{"num_hidden_layers": 18, "hidden_size": 192, "num_attention_heads": 12, "num_key_value_heads": 12, "head_dim": 32, "intermediate_size": 768, "vocab_size": 3243, "hidden_act": "squared_relu", "norm": "rmsnorm", "norm_place": "pre", "norm_eps": 1e-06, "positions": "rope", "rope_theta": 1020.0, "rope_fraction": 0.5, "qk_norm": true, "attn_scale": 0.261, "bias": "none", "tie_word_embeddings": false, "parallel_block": false, "extras": ["some layers without attention", "local attention windows", "paired heads", "shifted keys", "gated attention", "value embeddings", "a smear gate", "an embedding shortcut", "learned residual scales", "norms scaled by depth", "capped logits"], "init": "normal", "init_std_qkv": 0.0436, "init_std_o": 0.0, "init_std_up": 0.0436, "init_std_down": 0.0, "optimizer": "adamw", "learning_rate": 0.00374, "beta1": 0.9, "beta2": 0.99, "weight_decay": 0.059, "lr_head": 0.00708, "max_grad_norm": 1.0, "warmup_steps": 238, "schedule": "wsd", "decay_fraction": 0.843, "decay_shape": "pow", "final_lr_fraction": 0.0, "batch_tokens": 32768, "max_seq_len": 1024, "doc_mask": true, "train_tokens": 169700000, "max_steps": 5179, "dataset": "wikipedia_en"}
Each number is 500 + 50 x the weight over the matrix's rms, rounded and kept within 0 to 999. Layers, rows and columns count from 0. Numbers have three digits each.

# layer 8 attention query, 384x192, rms 0.116, rows 112-129, columns 0-63
437507540511557431505504508473555507528552556444471461596551541466491573463514514567551505580480507448457525499483434448460499552521573501445451530634493364499464501453560493563445534502537450
422485500500440431512478523420510475492437522510464585471466513460590449427456486396465492424522526510485584551420555485511520436564472498493509404591439523405573535519518435486398534605379524
534640526351458524476440546514563548479450584580486518508520498491457497529447526453507533427453530482410461478541604543502510449557414472588475452487512649537562498500503408502468464399456554
563557454387423532580454503545527480508479472579489534540529439511409441459487525508524506498551490518449473459521509560400463504429478544576506480428544620550488466581505484483533529475480584
524579450385392454509380524551553532476501513562435593397515461475545418450513469409451539396442548495438475525475617553511518442503447526465509481473425664408583435514469412440492555460506561
462462467539448502538460588520500485517417443457472545463437473519592508492471490435399503452554502514524571533544401482553514476536497563544491458509370510405498458511446498398456510527453515
537635557482427528621507527583580486569382509487493434517544559504419542500585512515480436467536433518522548479557431494507394527544536499542511430480444392523551497589454429494592485570424511
473502477488430513448473496469464442500551444567416507417482495516602409557467493502493533492464482570550486530493626539628532394480433458463577529358618561465541454454440447480464501536507554
505470426542537487452537475459504520456504515565541565486427399504530425524568599410536562475525460535497497520452583492478528492413536587442436487454504655489450520494555561553431427415527553
515429452525463495535472416555424502511525437487449506430471558517634397444452463460461499490505538566592546587423516497529512454462548513500520506470407544415505487453522564474485577507540500
476620494349458488546441598533587541421393649447513509517559523477370603515455487472474475461474489476460502426537549462455458502615422459533469535601482474565567491538540400556465475455467462
510394494666603496467582420615403451557590454468481408575407487491625463478510561622566483508508470560651465538486450484536473462376583538499561479462540432448412537394488542563495411550589596
465454453427477489565472394552495561503492545473424483430502498462512517472525448490453461480499583514545500550468511500444458454521542471507489457475403515437513462489551518526496506554494426
475512497518546489442547512534507532516513434392532556465502427583540408518431601565497471463510477458581568565541438503498435445517446558504520515440532431555533433551596569474564434541422424
507395482619551520436508384483489499528565492539447387519431511418536490530634461578493503496462598522521439500442557463514542504435637499520555474518495511453441518387428505560482528549619499
458581558501522493424522565430563470473519504619483507521514551486568498549506515387562517532452473502415485400501506524542586517519385457446512461557569534474559544551451423477495527463452501
487477458457522574417529562523439473527488425569623470455455463456486476581526586583479541475524472518501466534441518459534588535478454464497538440444526572489544465563567534446454523599472502
528549516466406493579554440566480524491563570442421539548473489498494538390468454514446537496509522471457547498503538537444488432499515512514505514494492526513504559511522515563566415504410523
# layer 8 attention key, 384x192, rms 0.115, rows 112-129, columns 0-63
419571600460494503520564438498504579522496550429440425486528516524449444483474497465610658597449530494509511571562571536404491570456530455485441574428455514509506440399532543595478463548478409
593516524492499498477416569426441375529444493591425520375599582505540404572503509472421568412569482525420524521490431509554532533428506400554486443474446587456473445537463361462535530427505520
518593420499446491641504500583636406413515539510553473526454465459374534546638440519395504511535415545427544406478430582488561556544483521434536511472494535558524506508458379494552526428549623
498474483462431497630462622525541441411450556484586503527487475436449566474545462577438435511508424466429472428476569518571593477561500507439512497447499453534534465571422473477475523513493542
570568412497440466623462522517545459466425485610514505480526394497405481578532471497411482485558505492433547411469436537464587527482465466511505489488442554454488440580358315480540442434533552
528564456488472483522429519518437456432413493609468491493632460415519420538434440478484503395540536552499443623546500489532518537553548477596534420426541539423537519541396457504530509458524585
553450453537520496502510477580485645606582436487547417555556469483486508495453545482544509535517478451440494542537499475577545507529581496504539474492422552360471570511533465521545480460572613
546459378443606492471441479461591415480437443571503578522485506530434555491587448543403443465531487522444490458455337497500471446421440521476575461482496514469581451488455457402401493490490408
442460546539412446545469523451426363391475588542491618433494600483519447514528470476476531547529550602521450415520521505481396502472520409386494539477584505641451427517469547484521534483489487
488556462485366437501393571534424501470391479568417483433604561541572406620395493554546496433523518504543503510499562396460535468421506455590478423474533479437469472511478487402586488527385482
491565477547537592537552493519615524501533545521557503492472431431429622504542517474389501456467446508455566492527433636470564610579489540488487491448449526487485528505431435569455547441544551
413434527459503503446479439513430553446502532435361496501507561474543465526458492555555599534431553579547427475509567448531387512387561429530581493506546467540495469471567647487409456576503422
505561424495455409496467548474486488482468587632516465492653523469470486581440518505528421483490462531480477446559517466484580497562474467461441448473470452455351527463500447457470517451460472
517518499426603587537510419472472580596442459550606505531623500589562458470488465454576464427518494394494523551502508480490455529528531459565484531426481444481492682551523523516532502617539501
459463478486408364388419555506488500388520596525429473478475563508469486538441463565529501560508574587589479406503502416402455488494475408447535430525520467497455370459547576451469438515487421
483441583509536507523549430470533519511508439374506590523362579594481480434664549428473658529556580531494586555479356573533461580404508472506504573479434574545593487472451417505534531522527580
489472476585557544509530435558483472500504512536492508464496491480490517451463416479484527516473506542519496529495445484517419496484456476555556449506480527468492546558483526548428528523550440
521491526452510515500489514473502472526420558480551503453533483523466501482458485433475459464455546472517495497501467519481497501548480431491472508510439420527434499505513547523523476536483471
# layer 8 attention value, 384x192, rms 0.1, rows 96-127, columns 0-63
473450475439551546508515550529478464531504453488473356503522475497491600629504493476550478551423396515492422501480583476551515482560428522568518556518366476514526482526420478433507497536513614
409511485513551487503563484428521514505466520534539530567450444524553477445475517578506467528575551493492481504529445491474501483418470519496447451492599551542524469534594535380472535597484488
503479494479538505510533464512463428518536504459472493395500420418486483496579541484429474470449491488441449441544487506477559623532411527468539455553506612470501570492433450567533487492443482
529441511392516516471489515526474519521483493528437461495553550470544521600481473482470523490454538521500476465501491523483552520521489521491577562548420585499450471475423509508534453549576539
538515494466421560530509458469493515462444496496489520545569513565479472532458512412528395467405501510567555463447433538545553442541480558599523411414337539576528474526451498500419513537512438
456420542451525509511504529503437473532464524478452506480483539485507610553509512438477533531515359535512438435495577461545543576514428532516503576528433424622532533467501519428557507545465522
505409520375521529492527494540470521529476512474415470485527559470514581555490415552474492481447513534463462407505509466553527474531460490445563621528455493507505493440456432528519495580604551
476521514580461445374474533461498497454582483487523521476453543510561494492496522552424582491560485488487551582512444504430497510518399495481491481484525484504502408443450500547584520411548460
507532465597489456525507533421541486505491485517542537540509460528458374424503529444528494528530599468556521545481533535462467442468509535554459437427587420442539491546544486482436474480364458
470506499520468498435481493468489508475544562490509616483441514546556486423461501576477572511613539493502539463522482497482489525433401452381460513476631542507480521486502520560505487389495457
454473492457564493504537499454490519510475543456444477536432504509512546488514488562542471521509498521468442487526527429529509447501399533517457580536542434524501467499536510474522492500457565
492497522392478602517497480616457484475488508452455479434495492485495592526519472484460521495427446534465516397478502470543536550538536455483550540543460580562478543484468501551512481533573527
468510485560476432523501534496437499544482438397532512564465442534543465508504474494550463479478452503454488476514576511631527488531479546604500550578497464513521427549393513501537481473474547
507563474541457452550483433475482551534470504472467491540546578590522465538458498498509499484475502544605596605479475518469513391553562499662504475430432376544587460484484556450440455491529488
547605465555430455546437503512508460454561467465516536438509487535473406495510479446497490462512530496477546483519563555525481554442535467597484435470543565395554512530484459557457452387444489
498511524500459470536467490476542464476545518475474522383572491485530549485532563463433560498504401485481523557488559544455587561514467451647487437486514517550525518502455520503442533504503513
538507473464486560521523542507490471516491485567528538555476512543403471505498547390577432498534491505519447345508526467562503614491390514424484496434495540493515564555501472501488505399424436
485496538465474519482486496588460520443531525493486475366529497450489570532528501507445505492440427500481479458480480492535556568554540458416557491529462568531465517503511495505565488538594510
478506517525529460502487454551513453522540545408504481387522403470526531422553476559409539495420423473457521541483514516495509552492550488611506443552550622509495504525490489501540523539515543
536595467583475451552474512468549479466505473503561538516528429529494388433517495506521499488536577499470559511513497557462481477440558485554462421482577522416523473550518491524462500436440475
526503456538467497535504508456542521470510490538515523530487479536445406461540489438551469525545531502513523550496509529469497459528505502538464464484591476408496487510520507502485471461398484
573548470525445508507476481495507545464491461564526483545566523520468432552470452423540482519505629493536542509493494506436492488537561428439509477434479480378465527512500473522493429464507422
486543491463499497543460543575496485527536437405478459556506486566475588570420347553536512529411431484375505473540638486585476551538432520542489556588457482445559424458432446418547561508569627
464528561512470536513419476539486477492523520482506479386579529495535536546451508455467600483465402492513519469442486524519512564487510470532533453503430503562451493489447532488469464478577489
468502555465492463526489513476513485463499539550535449475516490458474531529526610431513563569578446511563502433489495541442589536450429481473481473486551471575465528519583567473477491495513402
495494487596529533480524475512499538515541493464485526582489541551454522534435396685521478496503481519428483537495475433530466506503417490382478543464461412439454399444467478473549530477646560
490432477403532434476495472477467468536475501497519570550536559541627581603470473439530511488578474501485476356502555497623568525532401483502496558564481484564580428489457538432476528505585511
474485559507507466481487493557463490489521542453447495401488461435495543501489548500456513455464431498495495444513466495538501582511508506447545513517502524536461526465510464548560508502530473
562545490556425448579450460495515477479489485470468538462542467491532445474502496411551459460430504505467545435523574513598487430516619459621505450509466451474522492572416444641448442398390511
510479515481473471501459459537481544464518533466487474444548561508621594502488494480485528466452425522484540510491516528424566538542521450561518468545405509550528510496518483545483501557563512
513492511522455535460463513489480526432463493596512514452573571476474426534536539391476561475581547516572521478520405538489512535534504507473537427427497452553425511491510521495537497484512395
522509470416482514480534496426482530490440476560563577488425608514497439446579524427558437460563603527502513579540421455483524477508511496486503506501546471524559570451529515554455490491437469
# layer 8 attention output (transposed), 384x192, rms 0.105, rows 96-127, columns 0-63
547492494507535514437428473485425482481537416557479613516537462557504470446441513653375532415575586476553533483442516487487525540494516468435624476533558495547475481511561529491495519555503364
493546570470490503482488525501526483457521498507500557509616514492419479515535497400417478500409485485547490467459461484585475518546480473486498559536494506508495584543412495565549441474497549
541374444555515593458496463575465501493523457529551420517481526583508479532416479574566528496466510518521498522439518454464491383442530434524507542437450436527461407468587499425502580481569494
516465418542530475492462504527430519470459498513481521527448463520513467459512473502551484501526552543480542553513522512480513469481535491504572467425548486448571468498547505464515545565511412
499521543476510414547508511512462584563540511402526432479475448482467518544509521550485502530531573476470479462586530463486437583420494519419513580482658421469523520465520474491493451580440443
531451454528516570374508489530487533523561417578492483531452410569483456473420475638503513483436581429504545529438480503450505453529544433460585467466492569439449495558473448490433521523577489
537415421552579530427482530506440454471466415561455500504454460510514434432511508489552501492501595527571524551466521538441517474471507506538465405420588561445500490562542564417486560530469426
499518449512457475552507407539496539507481542493525490514483503465577490479570566405588476539587425589418496547484568481488504534429584547545627506549458388445501465492496466487499545477464535
450611624398447486563488495471554511487491569442532504443607575452478576539508525529421482474459425472498482438562483474592478569506452478467465503594469480589488546490472530545490453478489563
458551485490445448535527472470633553522468564466497451523486507445497463477609509362538495534453380500506470629523462535471465479494558534573460490521418473444507525547440420510488582437500504
516491500480539571446481524509504458470557422563509550502615492515485489498483493500360541464462504427581535488431468528531511544499510456520469480518484553536459522581463498469473506471488518
558382406588553475485551527512474529540490448520474476546410465551525447475449457502601482486563595506502502578487520538378514430503519542484475515393532534409503425478517465431528558511533433
529514497473543548439494432478455494479544432527552516491604462507542520551459521561345496567567527550465560534464473494523551566438450464383478496541503498541437476483560495498527481559440442
459590538400480425600498539500501521507447552448540561505541512426489522523539490449485461558575502516350524444569518578490508594458485584373534548520615546443501531440476510562523397528445468
466561544481465453572543464450568512506470588424593465531516556450543562547515502531501482600576424551476497532541434490480522519463445517454376499550489391549436483393580566518544507473531480
481523492470424478534531530540553503506529566490612491508437549520441482532463440504588460522589487514459525510491501491428447482482564556457586545510477379407513403386573482507556494449560511
503508557483510506432489498446534516544546511467469495461539459495515530499467495595392550476434477469591455538501479465535488454465459445567438481534478501596446508521477464475453536502508537
553394397569530490486532499534464499533495449516484452576361479565537469496475473489630487497547586531476511553482532510394507422487539569525516515415508487406513422460518486482499560511544468
532430434532487548517529478558490485501518446531566396523433576513478466550443499494596468495584520496460474494463510463403521436516519493410475564427413457487466426401574493501517509445559428
455595565454447440576503484450564508491489590434579495467546583466495558553510529459473452547522403543508474504550460471558504560487447490493431515540463449550488540451507577557545463471502518
479585593447456497548475502462559484502503533470550552473576559450508599539506530547424513487496414491504508440554492486600485520476480495497457484563476455596501519514489582535495469438523582
445557558471457393607511525449521497528433580389537499504466493490525543528558573486499497497500462539487496467610519529565470495451498578520465488546566478564580505481534563540464486541492525
523487513447548523470477451400486454452501415572509591510575492465549444425564591583369479523629534588585535560456427507455605534426479473410408404538546483549403546551620592526500507443395353
512447416508488458508587500520504586560501505447548437576387447564491480469510477476594438513557572512421498551537507478392505501546549560467562545473516430404546479441531364516501546548516466
483538461491445454483535501548561528515528577453499561525471459587506443507450436509550452442452504485460475544501518450485446465525587556573602539471449437443559443477425393484528505487563620
519490546451561516475440524471476446439506433554481548494534489405559517417610590386371526473524494564592506504442426515456576503446511520552510442536526588568518624641460511478475557464434469
503539462495486475429488554451473504457503509516473491528554386507420459415464515522476455538456567539580521615464506513474519510449539526486534457474516493460436522565516449506526493549452518
545399401557521557473530489576483502515514445538520417538410507557539468517480449508587517513503549493474494535454533482395526422498547501530517521427466502444481429452503478446478539502551503
494501500502513507541548517473534507518508524429624373450517530506462575569423482551469473541582485490487469512540506516456518591493424512444402491502518488538438443375598560476525482537536450
503484427540478466551516530527488486484470531498519482521400447524429460510488459508588473555584505529426512515501517512432487456476556563463535506427514489406526429447543513491533497483527435
505479447514460425570563501537489549537481568419502479555402449544532543447461510502626479513465488518423525506551562499484474460449547528577564504515500450426585469490477415530426513519509592
475528527559514501516511500526499491471450571487488544499579464432490579507427483501539546567474459488461537439498562620585483470511511510555483482523490503457490426554447549505556416473455592